Part of a small language model's weights: width 64.
Each number is 128 + 32 x the weight over the matrix's rms, rounded and kept within 0 to 255. Layers, rows and columns count from 0.

# layer 5 MLP down (transposed), 192x64, rms 0.106, rows 95-111, columns 0-63
[[119  81 120 103 136 161 107 128  87 165 188 155 128 177 129 134 106 131 106 130 132 112 160 153 150 123 167 158 131 114 142 141 152 112 109 159  88 122  87 120 128 176 130 137 127 140 119 123 146 161 125 142 118 133 120 126  99 133 156 119 123 124  93  94]
 [141 163  89  89 161 151 175 176 113 146 167 173  81 101 142 131 150 139 154  97 224  94 204 196 114 149  86  93 157 125 124 100  72 181  78 157 118  78 152 111  81 103 140 102 131 102 139 146 167 160  83 100 128 115 157 117 125 114 132 192 143 110 103 142]
 [106 176 127 129 101  78 132 137 202 157 138 163 157 118 118 129 141 139 189 112 101 129 159  96 145 163 122  88 125 140 116 133 139 111 168  97 159 140 125 117 148 121 160 113  96  96 143 147 105 120 169  92 114 133 126 172 130 130 128 103 128  91 146 113]
 [159 119 102 140  87 141 123 153 127 160 125 101 103 145 116  97 195  91 108 136 158 146 174 157 112 137 129 133 148 113 129 121 105 148 146 129 206 124  83 117 155 136 171 147  99  70 123 128 104 156 120 111 128 139  68 132 149 127 124 124 152 135  83  81]
 [193 156 219 150 136 141 151  90 142  76 129 162 200  74  77 184 140 126 156 112  88 132 178  62 193 129 110 159 161 136 140 139 116 105  86  96 208 176 114 172 136 137  94 182 138  93 174 167 165  89 108 122 149 120  86  86 155  85  67  78 108 184 183 160]
 [ 96 163 131 118 115  97 136 150 134  97  97 118 114 111 174 196 136 121 162 131 149 138 151 100  98  65 150 138 121 156 126 190 120 146 155 129 152 108  53 145  85  80 147 108 133 158 124 152 180 129 104  76  86 120 139 176 186  83  91 204 131 139 157 114]
 [137  97 147 127 135 131 106  99  85 156 146 129 136 144 128 115 127  94 155 167 108 107 161 114 141 120 113 153 133 111 114  84 127 125 139 113 113 196 122 108  80 194 125 136 136  93 106  91 144 177 125  64 134 114 204 128 144 139 130 132 123 108 117 105]
 [118 138  19 153 148 124 131 120 165  97 150 101 111  60 138 181 125 153 135 110 138 156 201 161 147  73  98 137 103 192 116  82 179  90 134 171 136 148  99 132 147 147  89 142 140 134 132 168 105 141 210 118  79 174  58  94 158  87 122 149 120 113 110 184]
 [110 138  96  85 132 130 107  99 137 119 126 106  98 115 171 101 138  64 181 106 112 159 115 141 129 161 131  91 134  55 112  52 142 110 150 104 156  98 137 166 194 117 127 111  96 120 112  87 224 170  98 189 151 110 141 160  77 174 115 132 173 144 167 125]
 [145 109  77 226 168 128 206  89 160 144 177 187 116 171 110 138 116  70 105 126 123 157 178  53 136 116 118  84  87 192 104  95  81 162 118 111 140 100 126  86 101 223 106 184 138  96 171 171  64  61 100  78 131 136 120 123 143 176 106 179 176 111 145 144]
 [160 140 122 118 159 118 104 120 182 174 126 148 112  85 134 161 132 135 154 104 126 190 162 148 182 114 116  99 153 176 126 104  76 119 103 124 123 116 174 125  74 154 149 116 122 122 126 163 127  99 120  91 118 104 150  87  89 112 136 124 175 124  79 140]
 [119 123  98 120 127 104 138 156 129  85 113 114 181 140 159 113 115 147 124 145 134 131 102 126 151 114 123 182 149 138 114  98 129 137  85 163 115 141 127 102 122 144 156 122  88  86  82 175 107 167  98 116 146 121  93 149 134  33 149  68  81  75 110 145]
 [106 148 184 138 119 109 154 183 136  69 114 143 149 108 104 105 131 141  97 118 109 138 134  47 114 164  91 141  72 112 148 156 172 125 131  72 132 142 106 147  89 104 107 136 120 121 179 144 121 156 165  76 135  89 159 154 109 213 118 154 103  86 108 117]
 [110 179 122 158 144 210 101 127 101  95 124 134  60 160 150 137 143 111 106 152 111 114 101 166 108 122 156  93  73 121 106 157 104 159  70  74 174 100 140  83 131 173 123 133 155 137 137 158  95  98 161 236 115 160 108 166 183 117 189 125 152 123 149 140]
 [ 91 132 131 157 149 113  92 119  92  96 184  93 153 124 136 186 153  89 136 138 124 101 142  87 101 128 164 158 129 148 160 165 152 123 117 128 112 136 126 162 137  92 125 178 131 179 168 140 143  81 113 158 128 141 104 115 158  93 121 111 141 144 152 169]
 [114 122 147 154 142 109 160  94 166 108 136 124 178 136 144  62 122 130 119 137 125  91 100  83 165 180 140 128 157 153 118 127  70 166 111 135 116 144 118 103 143  93 150  79 123 122 153 173 153 128 145  82 101 137 187 166  87 165 134 147 104 154 163 168]
 [171 130 148 110 110  86 121  97  82 182 120 131 172 114 115  73 137  73 167 155 104  75 148  93 138 134 101 114 121 101 143 106  98 146 134 162 117 136 162  45 163 132 151 172 116  86  96 135 107 127 173 157 133 164  88 155 109  90  85  97 141 158  86 139]]
# layer 5 MLP gate, 192x64, rms 0.106, rows 96-111, columns 0-63
[[167 115 166  80 152 142 176 144 172 163  94 145 167  44 145  72 125 148 164 133 130 129 150 172 148  97  71  85 188 166 183  89 157 155 173 185 194 115 156  99 160 150  55 149 102 114 134 165 138 134  89  87 159  85 122 149 130 119  91 138 140 132 162 107]
 [106 135 106 162 125 158  60 131 134 185 143 156 119 129 144 139 111 154 150 118 123 173 137  94 101 122 167 156 120 124 165 136 210  76 173 150 153 129 121 118 131 114 122  77 111 104 121 136  71 186 129 142 112 139 134 145  97 110 144 138 137 131 145 139]
 [144 125 121 101  85 176 112 117 127 160 111  74  87 104  92 134 118  96 165 112 140 154 162 167 124 152 175 145 140 105 116 127 110 165 170 124 153 112 129 106 156  94 153 131  90  72 112 158 108 178 118 129 151 168 124 139 152 108  93 120 166 114  26 151]
 [ 57 128  69  75 118 107 119 146 157 209 120 181  41 145 125 131  92 152 166 167 149  58 133 165  62 154  97 106  92 136 106  97 112 154   0  97  91  99 156  88 169  95 180 175  82 190 118 166 152 139 125 131 122 119 168 128 125 144 132 107 103  94 150  92]
 [110 101 195 141 156 146 154 142 124 144  78 135 130 160 121 134 149 124 162 113 117 143 118 121  97 112 104  78  93  97  93 196 129 155 173 153 104 145 100 132  68 101 162  87 165 155 148 155 129 128 145  87 148 150 131  87 199 121 192 163 127 117 106 119]
 [133 102 154 118 108 170 118 109 170 117  99 183 151 135 121 102 145  93 144 100 137 127 119 137 136 101 118  96 169 160 116 150  86 125 119 182 109  93 172 164 123 121 154 151 101 122  92 137 120 141 113 113 112  95 162 144  93 133 165  86 151 152 153 163]
 [ 88  27  98 134 135 101  97  74 122 113 137  63 115  94 140 158 173 172 123 148 192 174 114  56 149  43 115 146 152 124 136 100 175  84 109 105 111  99 121 159 134 118  83  93 103 168 182 219 168 130 199 162  92 124 120 123 156 196 114 121  93 152 114 224]
 [134 138 140  98  93 170 108 107 101 114 149 128 167 111  95 153 124 106 133 173 109 124 172 141 117 176 137 123 131  55 124 100 134 148 127 151 191 106 145 149 180 119 125 141 120 127 124 103 199 104 104  73 144 159 112 103 135 160 182 123 162 159  46 106]
 [145 147 203 170 126 152 146 159 131  85 153 156 200 138 174 142 105 124  48 161 129 172 166  41 145 108 142  96  92  99 119 129 110 135 141 111 205 131 166  82 107 185 133 160 203 156 140 118 113  60 132 120 154 132 139  15 206 128 128 177 184  89 174  99]
 [162 157  88 132  80 115 126  89 117 134 158 127 169 168 134 155  95  96 164 109 105 106  83 163 147 178  59 149 153 103 135 173 132  86 178 150 162 150 100 153 173 127 111 136 165 140 127 110 150 127 133 125 160 141 105 135  69 131 139 121 152 105  80 138]
 [129  81 131 113 140  77 128 163 147 167 142 115 126 141 142 148 112 141 131 138 149 162 135 142 137 105  91 133 146 140 122 106 162 140 121 115 181  92 141 157 127 166  97  86 112 159  92 149 164 167  96 121 147 118 117  85 111 111  89  89  98 168  81 145]
 [145 116  71 144 121 130 111  97  79 143 101 164 164 132 130 137 116 116 178 149 166 145 130 112 124 157  99 177 166 131 125 161  90 149 180 141 115 164 157 100 152 166  89 196 106 130 171 146 154 159 149 177  73 110  98 104 102  95 104 186  76 109 159 148]
 [142 161 168 110 129 137  68 123 143 121 144  87 115 119 107 159 112  91 147 142 163 110 138 156 130  80 161 107 142 137 100 114  83 143 152 130  64 123 139   0 206 146 140  84 111  64  99  86 137 147 138 120 121 106  89 160 128 181 131 192  98 157  79 175]
 [197 127 134 110 159  89 146 142 104 137 121 161 125 172 122 122 150 155 177 101 129 125 157 140 100 111  88 129 139 106 149 106 124 174 165 159 127 121 152  92  89 148 112 106 124  93 108 127 127 133 128 140 152  92 172 134 161 176 128 132 134 129 118  91]
 [151 161 115 111  66 164 108 113 141 134 128  92 115  79 142 162 111 112 143 194 146 116 156 142 124 105 112  92 143 104  82 127 160 166 185 125 126  69 121 119 120 108 156 146 100 194 158 106  52 116  89 140  77 122 130 130 124 147 134 110 161 111 110 118]
 [104 128  88 149 109 157 131 138 127 155 154 158 141 188 152 137  95 111 149 122 151 101 134  59 108 108 138  94 129 100 119  98 142 110  90 158 178 122  87  62 135 147 169 175 132 118 171 157  83 155 112 147 164 122 108 123 139 144 138 138 135 151  91 151]]
# layer 5 MLP up, 192x64, rms 0.106, rows 96-111, columns 0-63
[[109 156 124 144 129 157 149 176 130 172 155 220  96 172 156 101 197 146 156  59 141 210 201 144  87 123  64 115 150  74 171 131 157 135 123 150 147 154 137 109 124  85 104  88 139 131 141 133 139 102 132 171 164 186 163 148 129 151 121 218  82 139 164 135]
 [136 148 140  79 143 142 100 149  95 121 111 135 107 115 150 142 107 117 174 124 109  94  93 125 131 106 106 165  94 105 128 110 125 137 142 169 130 142 152 173  83 187 218 176 137 152 112 144 147 111 126 133 129 150 104 118 134 122 136 117 165 175  87 130]
 [150 179 129  80 127  96 159 142 138  87 139 127 131 124 180 177 122 182 120 155 128  82 121 152  99 114  95 135  87 163 123 111 138 150 145  88 162 104  90 165 147 169 173 107 127 140 136  75 108 143 140 137 129  95  81 109 127 126 116  71 119 129  74 152]
 [198 177 183 140 116 177  78 110 136  87 135 192 238  82 157 149 136  60  80  83 122 225 135 123 185 159 101 148 153 141 110 136 131 114 111 194 167 218 146 177 106 116 111 113 152 112 135 151 158 164 127 162 126 136  76 170  99  95 113 122 117 110 140 100]
 [ 85 195 119 107 119 148  98 165 103 132 132 117  86  93  87 122 150 170 121 131 154 119 131 127 167 168 142  80  73 104  98  11 118 121 145  77 115  84  71 120 128 141 136 140 137 152 161  91 163 171 128 151 101 103  64 158 103 145 117 100 144 148 115 116]
 [ 58 190 191 127 150 121 154 170 134 128 157 116  98 140 135 128 118 127 130 135  85 114 116 146 167 207 134 126  48 102 147 116 156 139 118 113 135 170 121 134 141 146 100 107 134 149  96 150 147 120 112 144 134 155 108 192 114 124 141 130 108 113 124  95]
 [101 148 130 186 171 108 167 192 153 131 160 112 110 115 190 129 163 137 110 170  93 104 196 185 156 128 111 100 131 191  93 123 122 155 114 175 109  97  99  99  85 149 127 166 114 110 101 111  89 162  78  94  83  95 178 120  94 142 176 171  95  59 188  78]
 [137  99 118 133 167 160 133 149 135 186 122 158 130 110 137  95 154 106 119  72 192 141 135 102 122  60 118 113  75 163 132 154 132 134 177  80  64 148 102 121  75 181  95  93 126 143  99 179  80 157 157 203  77 121 102 161 131  94 109 158 132 116 169 152]
 [142 104 166 174  99 152 147 163 193 126 195 138 153 165 152 162 133 135  67 176 121 172 160   6 113  92 123 108 154 112 107 167 133 131 107 137 207 134 140  65 112 182 112 142 169 154 162 136 112  77  95 135 138 126 151  27 161 134 131 182 163  80 164 119]
 [124 124 109 166 155 114 114 112 111 124 113 129 123  99 120 141 175 133 127  95 185 121 157 190  85 151  96 190 113 129 109 163 117 109 151  93 125 118 143 148 168 107 104 123 122 142 136 106  88 194 188 109 111 137 112  93 106 125  79  98  87 150 130 149]
 [117  80 151  93 135  96 191 188 154 105 131 128 123 172 138 162 158 147 129  91 149 181 100 130 155 126 115 141 148 133 133  83 168 127 105 138 125 117 125 118 120 122 131  87 106  87  81 181 139 165 110 112 130 100 112 160 142  91 121 120  92 114 135 143]
 [147 174 113  97 107 120 150 153 108  59 141 123 100  82 112  95 162 144 110 137 143 142 131 113 169 161  73  91  73 139  75  99 208 138  90 100 145 200 125 152 146 138 113 200 103 130 143 170 158 110 151 144 106 116 152 137 111 136 108 187 110 105 157 120]
 [140 141 149 146 126 192  54 122 182 127 110 174 106 134  74  99 171  87 173 110 164 117 177 182 131 133  97 107 107 113 139 155 111  77 173 165 123 135 227 111 124 164 131 148  86 131 122  92 152 125 114 129  82 128 148 172  76 167 106 179 106 189  85 147]
 [108 114 143 114 160 157 111 117 139 104 113  87 133 118 130 123 128  74 111 140 103  89 166 104 124 104 139 103 143  84 117 112 104  92 139 149  82  86 182 156 150 118 140 138 139 148 109 120  94 109 101  89 108 145  84 134 113 161 105  86 146 106 125 156]
 [137 116 127 176 122 132 149 147 163 147 128 100 138 159 132  57 124 177 120 102 153 108 131  91 133 237 171  92 154 122 137  94  61 143 103 149  95 136 116 107 111 142 143 106 135 105 165 132 164  89 151 120 129 137 133 104 144 135 153 165 104 118 178 105]
 [115 138  91 140 126 173 134 128 137 116 123 163 125 168 169 152  86 123 139 118 131  75 101  58  65  83 145  87 113 111 154 120 185 122  84 153 164 113 113 118 152 144 166 193 160 156 151 151  69 156 119 113 167 102 126  89 154 133 116 113 136 135 128 148]]